Each number is 128 + 24 x the weight over the matrix's rms, rounded and kept within 0 to 255. Layers, rows and columns count from 0. Numbers have three digits each.

# up: layer 5 MLP up, 1344x224, rms 0.0551, rows 128-187, columns 112-223
# down: layer 5 MLP down (transposed), 1344x224, rms 0.0551, rows 128-187, columns 112-223
up128:144146149132143145100132143133099121128113084168135124147138154115160102117158165135147117149151117170130097124119147115146141105089123124124126117154121123139159130113125124129099092084121112151113117141133135101142145136133168109126099122106146117127145108140112137138168150122180133156112147122110147138125120136146102125131102102133
down128:102124099172153135118144082116136152114114130117105151179126124127127121157121122133123130161142077093105098111128105115099094152143129156121139127150173127169121096160147147103155131168136129113161135110119107153103162163143094154125124114162109120135118151144151108127096108133069124082108154114135109129159156092134123145164155153111
up129:166126108131155124154105111134147099103119096147097139155182121142152170154113143139125138118140129125116134111126138111118101114162150114137157111106152140152150144110116113133124106123114140099178154146164105116119148127102110116128121147122108115146130117107159122161118108107108136160110149123127093164157107151095095145115098079142
down129:125134102105146131130142095065089134104145128136133153136105149125115132088145109144171152125145135108127120112140134124130085089120120105090142156139114107126106183087140126112138153145108137106085103151127163080149089161108126156207141135130105105094125121130145103178103123161107105182077103127133117141151146145171114141091120090098
up130:090138125124102113125144156141105144125148098110165075169153103124117134125107147146137131170072166136092123110128139155125091152113099145135155131154175136126163120126109081138143111138111154147162133132124146153124149145098086131106117133136064146105100152133166129119123121120144089139116143133098105152111132123128130159165140117113
down130:120122109142140102108080091118124104079109100126089119137154091115141163119108179140120076163185138152128163102164103103131109140093125136102156124096128140129160131129137126066116100154140105109157146108155161132092153070136157132114134136146145093156102133154110167134102159173131133112118124107151137151133141111108128132117125104145
up131:117135182122121150116161145151118144140113182125145144123130154134170154129123110167120090207136144156122103104120107129138152157122144156131136136099082109162077100113138135118132095119075123123172147164118078161142128156139129092120144098130121126113158180119172115108139114149095086102129157108116152118143144123107153089097154128134
down131:119144145110139127114128118141125121156116175149155140161109130200132149141148138134139103128165162116170121069192158117135145135147118125177096118086094130144169103101125121135142123132119102155165169090100146150129098179123117112159155124116155162085113135142112118092162140125144119101127111146126117109088141113176121154135083134172
up132:097114085130147135175097107079136149131148153103094091114090106100122165159186160121158086144126133106151134186128128136112135107118120136140119113171126174133159129124120164155131138128113128138092119147165145121147104156150140127126114171091136202125121111116129130110140118143149105169107141193171157128172160101147133124096084191156
down132:091148101138154122109129129100125092126122148114134103133115161118152127088138110121077102133112179086126139124152126151115164110174156108132153128157145119116148117112130137122102066112092126145169164169150171156086163176143137100088130105111144143102151176123079147123165087155163134135169117138114107119128167046115096138088114135146
up133:123163138115144122115125102091129115132138131121142134159127129145055135170136115132119135162129108115121135140125129115111147122112081182139136105114157084088125131089149066169135137137080141167118155111132153113150149113100128076151093119164120119169096166136102160138090115121116123150161173145125119146093142141131147119153102139118
down133:132116123117114102161125113126167153115183114135190102117104128126177169114120124096110110136129114136136158112113101111125063132162101121127133190133133097131132109148123126127145105141155094125165136131132132098135121190103147156123119129155140079126077091110128101114147145118125117154120163133125143123181104095101135148120140135144
up134:163140133134119113124125094173117146107117153134119118161141128137135145156131129119141138145170160135104134131124139093102157114196125161168166103090099087133146138150140117149082118135108118117110133125100146139126170135124122104119122122119112077130134108094146143129186112151133182129159161158123163133102148094095158107125117136153
down134:126107150125144128088138102111145101149134160119130171090141136097105107129120099140147114155098177138110098105141096106123139136105139093125117086103128113125147115140106102167137123149114071124150124143133135099106151079126127135134123105164102171157100138124122126129101176143127099143123105136137147119125118109131159139173144139116
up135:174131123150110214105130156127113145111097149108071150112203163146124120135135126072118146100135120126142187130127098092162131124132163151117105116169116111147131120130175103096154145168101123134159134134140112131137148120100133112119161161138126121105127134136179130123123157097087139072144148112111077108124148165115151118136149141099
down135:108139138091175143125156143102147126166126114126151111070158162139155141137110126094137115105102128095146111130087128095082117067123140092130111144143082105135141157110145145146180184111146088111167136137123133113133150119140195100150089067126119133124167101151160154115177147120109113114171088083173140135127054116086106130130120151108
up136:159095216193126157154115065118140112153148131115142143136171155132174122183112099158118120136133117117128144123138135120133142093133055117091080105141112121087110175174133116121126125120098134108160120109100103139151108145071127117139114146161125153130126153152135155145109070170131126107094131126114131163107136130124087120091150080112
down136:100112057184166209099152089130114142146139144123091127089124056120145122135150126164124153100157121114129129141168112155131125143099094093115154149148122102092086153103171154122104128128094142131128125109178120121125122141119122131137148112174125136116167137092090125160106089126115138126113115130086164098132100131144112106137169122086
up137:140122131118130144088147106162102133140142165144131161137123144153171125066160162132163166126097117080154125074141083077123131116120128072158141119156154117140108116129085107136157100110133111178146119121124121101138133138163184133151159138127103154163124148099123132128097135133112089116165114147144127124147121163159148088121098148135
down137:119140099119145165111148175132112142112124137085135124122110151126099109107146147135110070153147156102150152142198081122115137123105147101085148100147114122111159106140123144149085070107148160153121139106092180121146095157106134133101133138143116096099116170139184157088113115139121099144147121127145157159087124148115131143136066162118
up138:120133084138139105133151104102109124066129157107081164128126108155091116102136127161130153133173129151133119133166118085127117140145145116093147113113122110091099134130095159123133128111125119139163123150076112060134164142098104134106155093096149136163116147121135133194163149144108146150110141129177103122089152123168135113164162165152
down138:107128159139164133117122101137141178104120149143069132159136111074152115144118132135086096144130067079133098114092084127124110141117136119098141139107141123154156156092171152141119096092113095131118131176072150104152117146172126134091113121071122155140102172122090150192108129107140138107114151121123118135100079084135121152130129194172
up139:119143099087096201107096127172136123141107125133123128141143136133134127104143112118148123130129178137177150094118116155112120131152134080140168130110138131116118076137109129148128118098105085120132142094129085172178130134117146108088125090120118117128124115135143165120152154166127147130137133104113148087098129128114160095143117103124
down139:137130159111137154145156156126146131144101140116126115097119109135122128115118153156107151113053146126110093155118160143132144117094136173150152112172106116145121147131112102150086086122140139110097144157175121140109178135112142164083153124164096168133120100162114150144128124117153117111146111131128113072093117113115131115102062164141
up140:152173125141108149142151097086097140143137161143127122083111149116105119121175157147090148133135119146123120154120164179121122099109142081096089147105097145108149128072127142133102142120108095113115167119120182114147126134106092043128156096152162124152102111162150159128149116098113136144128192148153161103129137175113150142113164151122
down140:117159136094096104164113101166096091120118137070142097167126133117152159109134159110171144131165104124149092102124101125137137155135126095120080144137127151132136129109157086128133093137137148121100149172108102122166155100124141117142086122126102141103130141140120136153152136139095110144101133143146181169097172151124130154132153135124
up141:127121185117141112111122094113105125131101125136119177157148113102106118120130129131136133133095102097133120153122143135116095153168107130139123133148124159156160172100142097162134116125130118119150099120130072128135117073097125129135137154119110129125153126133114147134172121107119158098109122116109102138149128089118150082144125154162
down141:128107137113119116116108107128162100129139119163126115054110134125098143143118093127073115124135130151113140138127146148126174139142095123155132140118114156139100097119174179155155079138131103121118130134135142129135122149125122151130163098135166114116178179093136119077119113124171125131133101093142107123148140144157169082164142111063
up142:157088153129099156122095123157126133123132085124131131146139149107127103104191123118125141142076137069117102131112090146089121109120140121113126106173172105173134113121105125128163159129105146142147104121133115096150124122146106119117093105106120118135125119090138162175128149113055119123113145132166160122133126130124107170124141120122
down142:170175156129153142110137169147148123154118064109155115127108104118138128147133126099119104146112178133122165160075131113111109121112131139136154101099151150144129135172143134139181120139131131147114133150158160129176130105158068143106098171116158100152115127141128146114128146112107135192104141121094122147114142080121142163085116109135
up143:130124150116153145139111090122156134111091185140127139123162159120095176179086134111104133123124168131141142149153101073108108111121078115104075150137176062115131169136138140120109113098146153139123081109132145164162130121097125122138103109096110131121138147098113154152134162132130132164150199108103130088107136120097148129151147137133
down143:141159095109130123108136115103089134129097116082125128148145115121162058084163145133137124129135168134096134100158091113146119117157113127095118142117133159129127110120119138164129116154073136124152162146113119132053159061122100163106111124123146086121114131098164126109124137134158153109152147097169112101132121150130113156162131106142
up144:136141101129131133114153106098144140148140096133077091123114142115123124146131149104172125110116129116127135138143111116096142143087114119111156153116146108114140129154116143156132143127121143141109117090141130110151161112123144129132115128182165133165134177123079146114141103122151103128126133083117125136084125136192123161092107113175
down144:117120156169171118126118165137139143104148153115167113123111116153163149153076106130141130110130138128112134134108141069122140172120142109112142128149128140135082113146117096150097152157139136143121161132143136123105074132167104110157174121148122150106133151106170101104131120122116133118144115112117149126142165146083166126149125120080
up145:131118119150120132153070126110118160129127169136121125153138109103158140134113124134151072174141129122113161144122121126134143072133102155146118158098116159136091199135110104157114134098152107077154124123094144119153149160151137123138143143135094155133121098121155113152166113136129120155103117104178134147074124102135101167109130128117
down145:077102150152141110144150111155146110144137151123143142122152111179147105099133113153147176107078130141151125112136146108131176127130116174159154066115165134173120094112166143131058145122117095147159144086131140129155131138119118091163145123113111153140118160123154138146209109154113167140174169124128117124132103090158043081077101165146
up146:100158116179145158131133190107121185139144104130126151104184134137155116119130157143084161153122140139164115126100150177152102166118061103161107086105085117150120099102090093112124155142158105138147136132168143111158137116150169138086142157149155122129156138136113083161119138112123108133134107182080097122095142177114095121172149109137
down146:185180140126154071167136108092101148121108148081102103110108122140113168147168145122137099143112148142124123125113106153130134102157111123109124132165120117115156117121106159143152139145124124130162124149127117132101121119138115090138091137127131148109140082099135181094098124125128120121142159115148116135148103131145158095096130157078
up147:134089127169109156152128140116122131156111094100100124149138094151118094115107094156140100124109111158156139164150137133124109112117122105109074158134151102134109145176163180099099149116100137140120115146130107123162144101128150130138140108118132108110175140131109116117146121124137145106186115112119140146135143133124093155142146137130
down147:123150138115150105104115118109134112129124116145125144104122099138094133094148151122132123165140120124152147109148125098153145118145114182146146112136157140097133133110109098138101079122103128101167143102145161086137123111163144137133124150137124127126135165144075118089117120120105144112099139178208090116153122142123112158146186136109
up148:082147126093154157140102117108094121129149142125134148139138108167128122156120131152119127101092128161106129196121098125160116105099182140081132084172181095163122148154101108156129128179120139106170123095162154133150153105131146142116127145141145109119122145149091145117118160125128131164101108102133152111137163095144125134164093150096
down148:121115044140137136115110109129161168120107143120146131122112168111150156126145099150122097145093126119142139117125162129132126087144073146143113160114091134139107119099140132123093127097149148135111099107120076141077112130113097108143188132119144162150126092177132120161118141125128128136159152144137101125097145116122154140101163129174
up149:142098160121089139112119125131139197140086109135108118119169148099113148127130089130167093145157131137142148148113134146092168132091096136140132132146090117158121114116125163168149132192112180131150116146135147119097122168112118096122090177127100115161143148123132155133121114140124141128119155117095088099106139154137145136154117097144
down149:099146144115101116095092123180075103128104131147142108127132148100106095115175152149139111104150118126105096116129151113114106158147089153148146110130119123114117162117136155124201152147118170207088182144121138117138092117143119176124119131129141110175121160141122167105142125155125152158087125098171147149095159115102163145102126158126
up150:152122131139074165114137103095122153135118126154169134100110161111129129147102134107153119181121108136086122166114111120101094143133129117177169144144137114139143106182112103121136146153102157155103172101106155104167187128142114158174142120132115106130112136134092119157148112091176121119136161131114116180121145167085136099128117116108
down150:144135145114133111136119149077118140131182142082142152139138117176133159149113148129142144099167113120113142139137131111081108155126129099137153162111102166173165128081118144097125123156120120146194125083161133147097116135121106153155128099167119052103118108090114116153157133178165139127121118125094137134155147176123103094115093170164
up151:141123135097097143147095152109111093158112121123100128111132105110119141112170112149126114134109113129169130129100135176156151126083139135165109157113112092141103166137142142114107123112109110118118125116143102151125132136074143133170141109176101123095131151137131119128097130143129095129097111097147150108139142109140121102092153139162
down151:135132125178087136131174151098166143124132121116109140151116125154129154145145147146151152099091106102111125115134103109119096131118132071137110148115150131152143130140123153124132139112125139091124114178186107076097090110169108096103110093090135149175118120122123123118184112127131154147153140128101121149114128156157090145128090147122
up152:143127141121147112141090132150110153137110135081142134158125125149193161100116109128148140108108121152137129137116151108156103135146118093149112165113100115110154171114128110142141139131140112117076152153122119155120135157142143100145097112132138148145119131132145107098138146119086145129123105131144140123127099114155158123150170114152
down152:095130107098142126140118099146156138145146132077122157126127109117141082181066103100129138133123138124131098113130163126145098122113098050136149183128098162092172153114148110186132143096154138134099116155108132133106109140092110106121120108115095110140103122105146094111111157138091149123142126133125135084157114110130131161126123122130
up153:125096104097170128132105112116121092102154141121169101176123084157161118145168151152141136086151118128135104119111126130097136118128072124129098118171127116151118109131074170128082105133108119101133154131148142120146121136125153152153149125144133142136096122085136089142151121144092093151148150140099131154080107135102095127147120121127
down153:120117160107130107121154148089131107120142153157120158139130132123132130150142123134146109133105154167162127147158116087088136114114135159115096147107143111158145152125165158128160090119088101128173118160116143150110093087113156116132111149125093182140137134116150114137089155127139114122121146119096106137134139124167115151156124120100
up154:099178169149079137118137133122113129138088143084134091138170116101142137137109152101114087130088132153134129116145142107138140148076117125098162129154146112136143105122151115089092064138134152122131129093161126097135092118117135132154108158142130121132101157136106152132150098160153098129179102148101147183131200187164097123116085133101
down154:129153112168157142101097156101139129079136166106153137114145150111128165132104171114123091122128083127090134101109093085125146129133117100089108158141106137134170120145150170177146119148138174124105138089103167146116138112079185147172196101112102129160174142134129135127087113137146112115155105116127143104142148125187141088162159175123
up155:124143119128115156166139105109136104086128161099145112111116107099114107104145142086188111147131086153074185143161139108133156086146182116160142112127113129122134143131132165158126126123120174146176163137114146107091160134133127123119185134122164143154111079137127132127173156150136121103129108131155065149102134158126127137163123134168
down155:115147119091131134109108071125098074132103108142101147152085115092111116116117161175113137168127133169156159129114119147183130129145088133077083095120170142106167172117096107090100150151145152141118160138132128105121140088106104159091109118125131087139145127154121129104091088118156167101128109124146132155138142164144111103070105075160
up156:149114148167131140172140135092144097126164141105162139149142130081149168144145056131160102143185130156124186161119091128147163137114153152133168101137169145109155111099145146139109134097092151123150157109094113151107128117138147117149111118169154124078100075111147176124160091134164147147084099138086120123122141122179183078109125159120
down156:150131159141150122156150132097151155132131177101105120109156170136152153127108141104114131087138147122125168119129097165169112112111144177110177104116138123117154100132115149162161140167129149114165168125132072181137123121163169084128080156147127141100144095102100169138124117124134133134142140158117083097143136107140116103138144104102
up157:118113128104116111108136157155130152134106130150115086133129155160094143137093110130118116130157129139132140151142118119109141153121138103166146105093172133116083131110121124133153132182147137131071127083130128109144170174081130095111148138134063121141127148118118101141136110109158134156106155128140133139083123147103145158121113073159
down157:148149120144117140160141106135133120154121100128163178108107137125151121135129146112172133139119158114088131086127123158141138107125124180149072092112125158108167167135102112141163143117121131112163126203155152152142167164170145124170116151100160142136146114160129088150116140158109091048132130100095125134106109134139118171117158156192
up158:137102098146114137124078135162112141140111113141162163154123146124165107128137141138119171123136115129117164123121151106166167097141139138167131117174122167121095080167148148142113095085125141089111146190107136093125111129079144156134154151068156125137104115135125104144106128153164089141141094100115135134125134124152125154130101138131
down158:127090140113158147115106108140128129114117136135129124121120146134159151111110113131142100117074103157110132137134126162107137183101109173099147101151184154089160115168109145141128121125128097092142134086106074123100100108141170101109107128162159097139099133140119121098153129161101107115179147144112111125161137143110114114133129085144
up159:131144124066101169136181204163157165119156122134134144103130129088125154127072123158101120107157119153187114110134109119136133131137143132217123101106153102138121029138117080158133130175057114052136126118161068141118099098116134162146122107073101113138087078126145133135181115134156094109147187143171156134080159116121138111131103120138
down159:131119133133150146155185185141123109152118130136086159155112096149125137159093116135080117129177110129129124081122123148157102129208152137128124092120152131098100120131130124138118114176152137138128152104124139166101094168121104177177150162102155102124129159138158103147091149132094125098132102131156137082118119083145100138113134123124
up160:159126117096120160081140099099111135077128132112118161119121135118128137109098149095124145105067111113140172104119094124140122126077183122094142114164135132159128138114124100138153159133112106128157127137107145113119130086088138089116084128129125122098134070187139158130128136115114158133138153135107155184104131104123121098165113131126
down160:155121096129104144120089117117158141108175091123149163103122079121137146085111131141106126146151107097136160171086154142108154107128093110166145107129134153115119141118111145120123134116126105087128140157113142141154109145185108137148157195131165163118134144107146148095122114134156141123124123153167097092135139127098129063119132141153
up161:146136115134170136084137136131140145143115110117142144074121131099124109108115103130192156127096122144123120101147125126091121129147108083121091157167114132122138151109120115118153115153113126122124113138119159124146129157105142097118138167135134149149126137122159157109133127142109128148145172094123128148149175146143124122182102081084
down161:083147137121138124134149119109109120132165142120130140158111161116124152150114156131162171119118184111117133119131114102125110132129121110134111148112113103121138118141158132169150094089103150133167121138152124131095135161105083153123128136145112138112124136191114139170139112096133152156154109142118142119126089134137088122116120131118
up162:112155133157163176162091161111122186149072109130136080154102149200131146102157097082118098095102133095124124179143170105113142110139099130140139109142102104134087113097167136127103141135114144117131107098125128114116144142135106115123074133134122096129145082083116135089121144169105125114082121120145104147150118090107134129148144082099
down162:144143178153158103110179091164128141136097127180129140128133122106114125140113128123127133114065141136127115080131131164119151084140146069142109113136127134141107143123110161144130159154139123096075150118145176145108121187116108096145097157124128103103133122119136160150103162110146184200158123085110174118129143157178133148131130092125
up163:064138146161121130133116149099143118123134134094146134141142131135127125131140122103125171122107092121149186116155111107131103075123108096109126171158121146147156143115130074107096101113162096134152169132118125187131109122123177116140110132151155112107090124134108149189122099113132111102089146121152104161079136132106094105136162144054
down163:155135138095148110103100099130114113112121153151118132121098096128121183167153146128098079112071152108131133110062109135163139143097089144172106106112098070092123125155063091152138123141166145141110072122142161170127134097126114127125135129149148156118149092129105115109129111132136118109147164145143178103152139106125184114146101116103
up164:111142131151163093171095127132093140130110106116096129151100126108123115146138145123145145107125120150116121141104146112143111099172138160174154196149190153115179138120136126123152107153110118143099120179128104088143142148092106122097168169117098129155120141078185121104136154131116104078119117110127133106089127121142100113129105129110
down164:125100130101136151108165085104152091080124117141091083143153151112140087123164156110118093172108128099100124110123138110123129089159104082159092085165147133139117108114162104148141168164133112096100146172105159139161106076099121103157138120129150131158160146129141106134090124098111104130130087082162175158175114137114146140135123149141
up165:152157181092146146141133123130112103088136137175101110102171114124153099126142133142152157139081102128100127133162166095153149129188164096106074134097129108111129119143104103135121146134128118157166078166096151126156122133143139066143121134126139115115075107100099108129156128091152153066126122148154153107163121118138113132153174155143
down165:117165150138116099099156128139126122120170148145144106094136123138139082158124121145158162136115151132162120104160139101132122124146156150115075105123133113104135162173092101159124088140130136143118115084119122078146136102153162159117147078141162145079106135083168123113128134125128139170104191168162171089113097153152118125089152148130
up166:082125121096103126125145117145141131140139134132128115089158140118125150127110110143152109133108098156090095114111162128174136135151113075108134104107098118128087118127105131095107118098105116156119119140149136088202133148154126097135099124101116141111122130111134119127131117166068113105155119135139122105135124109155151138114103092132
down166:147167126141139141131090145097090133158095143083181144153106109124111116148118158118135132150154147152152125119136115140092101111106120125159113103116147117165128120152119064121119126158154121098126140112139083159126142099107116153091145133102128080143133146131093173100107148136151134136077130170111134138146153141139112136098146163084
up167:153141099140067140110153135127093159134130163135174132078137124144141139155120127085103130153122113135094181160146136085134159124148135121136135162171142107125115149099087161073101120160137192104162180134153112162126159125109094101099159114168096109165142148101078151116144111069112108131134092094118110087130148105156120098129140133157
down167:100107158120099133178140101099145128170150136115141161113095156143118096156118124115150137157109108146116099126123059106126103126138111132136113115117104091111135124105118151186114150129126131153111117149141136148157115133080072130148124130120143158129161185136080113133119119138086085139142109089115092145125133140121136130120115150069
up168:136128120140135134101092144098143143153103056132099120146130119168099147172145082130143110158082092140096125125156114107135138144139135120077115134099120048167140106095111164079130134151158123106119113145119135121138102122116146151089116175154148157139133146128123134161125113138156143124128143152150087075144143098091147125142120128073
down168:111125134133121080143133115128140147076127123141133146128137144125113109139120118128118097152107108092133143142138157129121147128126111120123138110138096098130106083120143116139117093143046100130096147144110129129135130150138092076142124092124112104121116106117178117092125146123135129099133089095159119145135090085188102134147099127106
up169:173156102130109111156109101128101160091106162144124165153133126143126112120117128108132141145125141104154155094116117125169136098090133113111148104154118097116087081146096100114105113174135101106144118161116130159150147115107115143134117091164141136145113129181136134136123139106142126151123127126176107137093121166133131108102131126101
down169:131139123151139098144086102129109151125121135110066126122099165160166161146094142149115109131130124082104129114175147095113138163122135130148096098135167127143119100175130164154154146120135116142160138155099117193169094113149111146148135096131137132122115150096140172119145137128124108144148099104155112095154165117128102078096145133132
up170:135129150125144142137100145120135128112110096130183106139086115087137118096141102114128109148110135145117127161128114120098157125084143126115101113092111153137122140160137115126129122123111139143120144137095132161137118136128124154095108126119110125133136112100154142147153141129074122113116143081134101136086143123166108112093129138139
down170:158132114143131120109148125092097114122126113093106122122154167138113126148122161138143158141147137098146147100131116119131135100126145129162112075165119096177129150117132122125144120141178107119145106087110160068157116135088145141090083145146127159123157157116155138150129132139138132120181129134129121104118144106135083157092117123126
up171:151130104120144154132117117160122145149120113137072138134129152158132090096148134148162137121096149125160149166131113084144115119120201119152084112120135118145151166152088128108181134133155116118132158178130088186134114134132130112113116092156141129101140137070104116113151113149155120135155125157128154160165103131071148108121106158119
down171:116140164111070106118093148099104148108177144122154100116146125109176135172124115112135127151090129155119135112131173130166125149108105131110133197157124167121106179094159158139114135115102120144147077126113160098112147093083176109143127093142129109153124086166175128135148098157133152126144101100142178115105126158175118098123121103171
up172:110142113127144129152176136121134132120101145106122130129148120159120066174114171121131136143053133148110140108107093153109142117141145130130091131130171137166131179155147117113147123105100141148137162127131135111140101136117086131127125140111104138145086120138147096108112118131139142100135170087145128146083130112148125129130113151126
down172:112124108116139124075119144163115135064139126134054157141112115134144088140154161154133153078093135115129164162147133120156141114131126110083127122100126110101138154140126128168099139155139137096144128136177120099177119121142147118141148120120102137089130101148124118122147084168146177128107077130134125069090124101168147117135108149140
up173:140100136168099169113168111135158139141129190142098148154125122129103141157091114114099130151112116125168153120120088117129164119128069120146128103171079149068151083111142131112141124170140142151163126150140105149153164118076076118113125116135179140109098107132108145131133155120134168111107166084128135135114122180111144153160117133145
down173:106098131125095148139146117130160137145093115106115180100140152078083156116133157101127106111187061105208122116146134118081099164119150161169125120110100111091141118115148087120134104162130079152102131113144149138104141193116097194106119094107128164146107166090139156106111141134149113107122152151149134066082129112124178108119104101113
up174:108121130150118097126138142116064083142122134104138171169119096118152126079159135117069100095102128144135114141120115113157103141127080134165142085157084141179076065136105143079126182114166125186129109152142106149123143130047134137130150109100125070133181107096140103140116132102134129123112143117126160143115089136103105111158121103152
down174:091151116150097116127099097136126135095142127135145121111148092115128144098177096101090138154144146152138111157087132156130158087102093116141157117135104113142110136139154091098116181129156140114113093147117082124094147146118138094145148158107167124129199094150092172155143101179179105144112110097168141135179122184136127100138183154141
up175:123135092156139151123088115120161152125137130127104129086121101135119131099123136144159153114132155106153109111093120133138157092097144126143124154111097126124158097116156132095085108097146127128100156142106162156108131142114149118123112163120142154122129123119129120135155141145153139123130129093145070119104142084112139153114170150155
down175:149145110131158101121152093145149090108125142179120110139110138140110169119131124153120105131111130138117101117137124126128124140115143128137116102129127139111131136156156144128176135134120090121143126122137133132129169132129123136141124104092080068133141118165111133121100140102107126138125144169109142134161114155147118128116102127133
up176:132126122158130175153119137155093093108154150157144112161146055150161108099121092115150106172115097116098115179187193141093132142118148139102126132120134170141175198119147126128122149150163149099152141126156131161088137121157116136135074133130156127116131101117146124118181173151147129133133145157121102140141112131142132177128142157136
down176:114133103111111098166133103162116112101137121158134115129140104145126146175142111134124136111147095103187114123152124095147171146154094128133152125143113156116142136083083115126125115138151108143126150116134121131137148163141092127110154135102126123099148114152126106117085099130145157141158111157127109101131151133127135142110132124107
up177:147176138128126177128167121091125106140145162152079155104124132116120070119098140126174141117121170157111107133141096154127099144161126091149137139164106122165118118147181187122175120131090109125110175141137151151102086135112144097123143152138104108128135080115149155149117078089125130157131114082124137067132143156111094134107127114148
down177:115178171084168143144135149126137154157157070123081127128144128138134139144159141099164109126159175104102156140164148118112095148071123093090147125114140153163152090121108169118135173107122119142131106112139136144153132128095194099106104103095124105134122130173120109171135102085117133119122127140143161151150139135122114160084087169131
up178:115123132137130105103126123117109124154140145137109171096130122100149135111129184107104156143125165136125106132129143149161157119125158109128128155092110125185140097109107068118096162129116139122067099144135169135112116161134096146110168139080106106108170134101107125108131179137116142121148150080120163134140163132144121134164094133145
down178:118109126137122141089122144124154157154128115099122140158153140088103195136136136112112125117119146091130117131173143132121135160144118115134122137143144094114113144118149157109143122115175150143144102108155100112140174106132125159090148150166150117178114062134112155148089114122146123137135126123138121155135119109131136091129129158134
up179:137155165139138180052104095154095057109140116122187130097119141158130089102161124166138126095109156089134101113125131121112118104165192152134157138116057061150129148134135151105135147092125139094111139127188106160157101094112130104114133104108116111116108183158123132125169120106118089128120127111130154157132138121115109170147103123145
down179:109156101141121128168047104112141155156096135150106144115110132107091188122127109088122155110109115108110125101124137128107117138169093097141118146125132119122165119132128176121123110163077128134083072146149117105162124110136137108138147144203142148132113099145103124156158137099114108146122119129129153107142076106104121108111135154145
up180:172114128120142128104143146137118151131138155109144130135116122111119166120114182098104163116137176121108138101169137143127147131102096110160162144103076089150123112156126128124124131114115170132165133132167118134119142130122165141124164132104107146116138112124119120123128136141111161119112145133108094140150121092197125120114122067135
down180:159148126117069134134090160154149105125134149158084133139101175123141154133165153143166130147129138129105139103076135182129168146107138142155119087115081150169125137132118162102125130144129127121116127132156098134078112133149142147185140121115148143123093146156129147095124146143119101131130129111144115137087109052087086114098128160134
up181:152127101131120118099108104117098133156141164104132123138139133152113143105098127090131083121087142133080126140143119140115110135141121135154140107134125126123101118111096087120172150125096112097139121146126115146102152176147160088099125129132113131121111125126104107130142113117128156128130169089173129121109138143116108111156121129143
down181:104147115152093142113107164149155100146115148146109094135127136133132135085128089155086126147154107142123128136119129117109111134144129127099104121124152120137123144101135109124117131101118127155119165092123145111123120110133102097081114096139130130163111155133136136132122121170171104156120133167119168127113086095128106147124107095124
up182:084126107139117100166154125164085128088153163154118140096138134082179136088141107091109137106122144117116144204104160150141117136136133120122140142161128153090106114121126109110125121134132117172145101145156099086103132124115106130161106112131099166122142100122130148136117142106146135124114092086125145114121130120097135161142132127122
down182:116172116127062093127138120101112166118168146058195105165137141113127126117130120082107148117156098117114150101147157121118114131122090103157086120105159117138154117164097150178114114100121104121105132131095112149135164130128090092181108140143164122085150123150168106112153117116122140096151146160149095094108129091109158127125193090135
up183:103124174103089161123090152121112110113130109143120094106122155129158138122109162145144158087116106117156172148089142123121130118129148121111143116179109137120168151123177077152100140133100156132139119099163149108133144127113116156135119079104158152117098158118120149140138148116131146136111084152080129098126109152113128150135125116118
down183:159155098124111115096104136151087165125091141132126097145167106138126146092059132122163120152126160104141114147126094125152134129092119150117158133136115114136150130116174095139118136137127146153079102103125132130146127116141120128131128124128169142154096177107116150121091159110139099124145092125112142106112125153136114130125141059113
up184:133157122100074154175123152104129137097155112144136159131145115109112106148121114099124148140146158126142104150090133143126136109104151076148157092148176118200125124066130021127111157121062169123114107113113152117143086105114112097146145166119156109132148122127055117145133138095106160137132151152069119121115118153173079124109117135080
down184:144128182116119077116149107144105143146079161116140092144126118146120116151122161134100149114136115130127169139156113123142132177142173104096084171103145133113140160091147190151137127068146111093145129140152122149137136111123109125105096153107150115174096112113197117153122139104156171122131141093114129136169115176130091113145068159154
up185:132131150107115087156115143111145108144121125139145148105096129173176117134128129136166118155148128093076116132183142150119158133113149149123135184111089119174097092096085130133131108124153085128165092180140148137150148112145139150116157091103108167129115133093102114148120101116117140096168119172169132154131074154113146134122133112121
down185:128105127131148155150149113107119114176106119132090153118135126115082146114145143168112143119163149168126176136145130132141114121138124143108094082140122176111111154140099112154114071092129094111119112125128127151149096107109129092091119145115117079132146152145151066117171116147169102136117141083114151146135130153120151096129157119127
up186:126122113120133141130105120160138179112074151180134165141132141186122150145140135141142100163159096121149116101114123125129130124122125144124113149160133114093091057125158113158131111113169109126148102117141130137137139087092143107133096144157139128166136131094155103100145175168086201120094122083100095120145103104145144152123152125088
down186:096102099087167098109131143129140139120154126129138143105127151142097125141136194133150126114152136120181148155105169138144157143115128141123110158154140148123112110127111100096088149139138112164126148163103154151150104121126099077134122143128171151123104149130105153108132130080129137106126128163103136090117147124122112135183188152141
up187:146127172157095140136108105153113120136103107148141092165152102097129127127118137094098125116130091147120100124126149109123076115105124098141124100150109126123135104155133109137119117103105115107136145130113120131140107129117125144106098156152134129118102159085135134177154112083122115149107167126142094155112122116090133141144103097164
down187:138071115073106125168129141100113147117122153095096124104178107123132059154139103147161147146094103132158117139145125097168113097097118130143128127142102080086123099160138139106113140134162141126123108122186111138098154115099134118107111118150151194152126112137138148086148142145100115138137155147110137150104132135145169170097138149135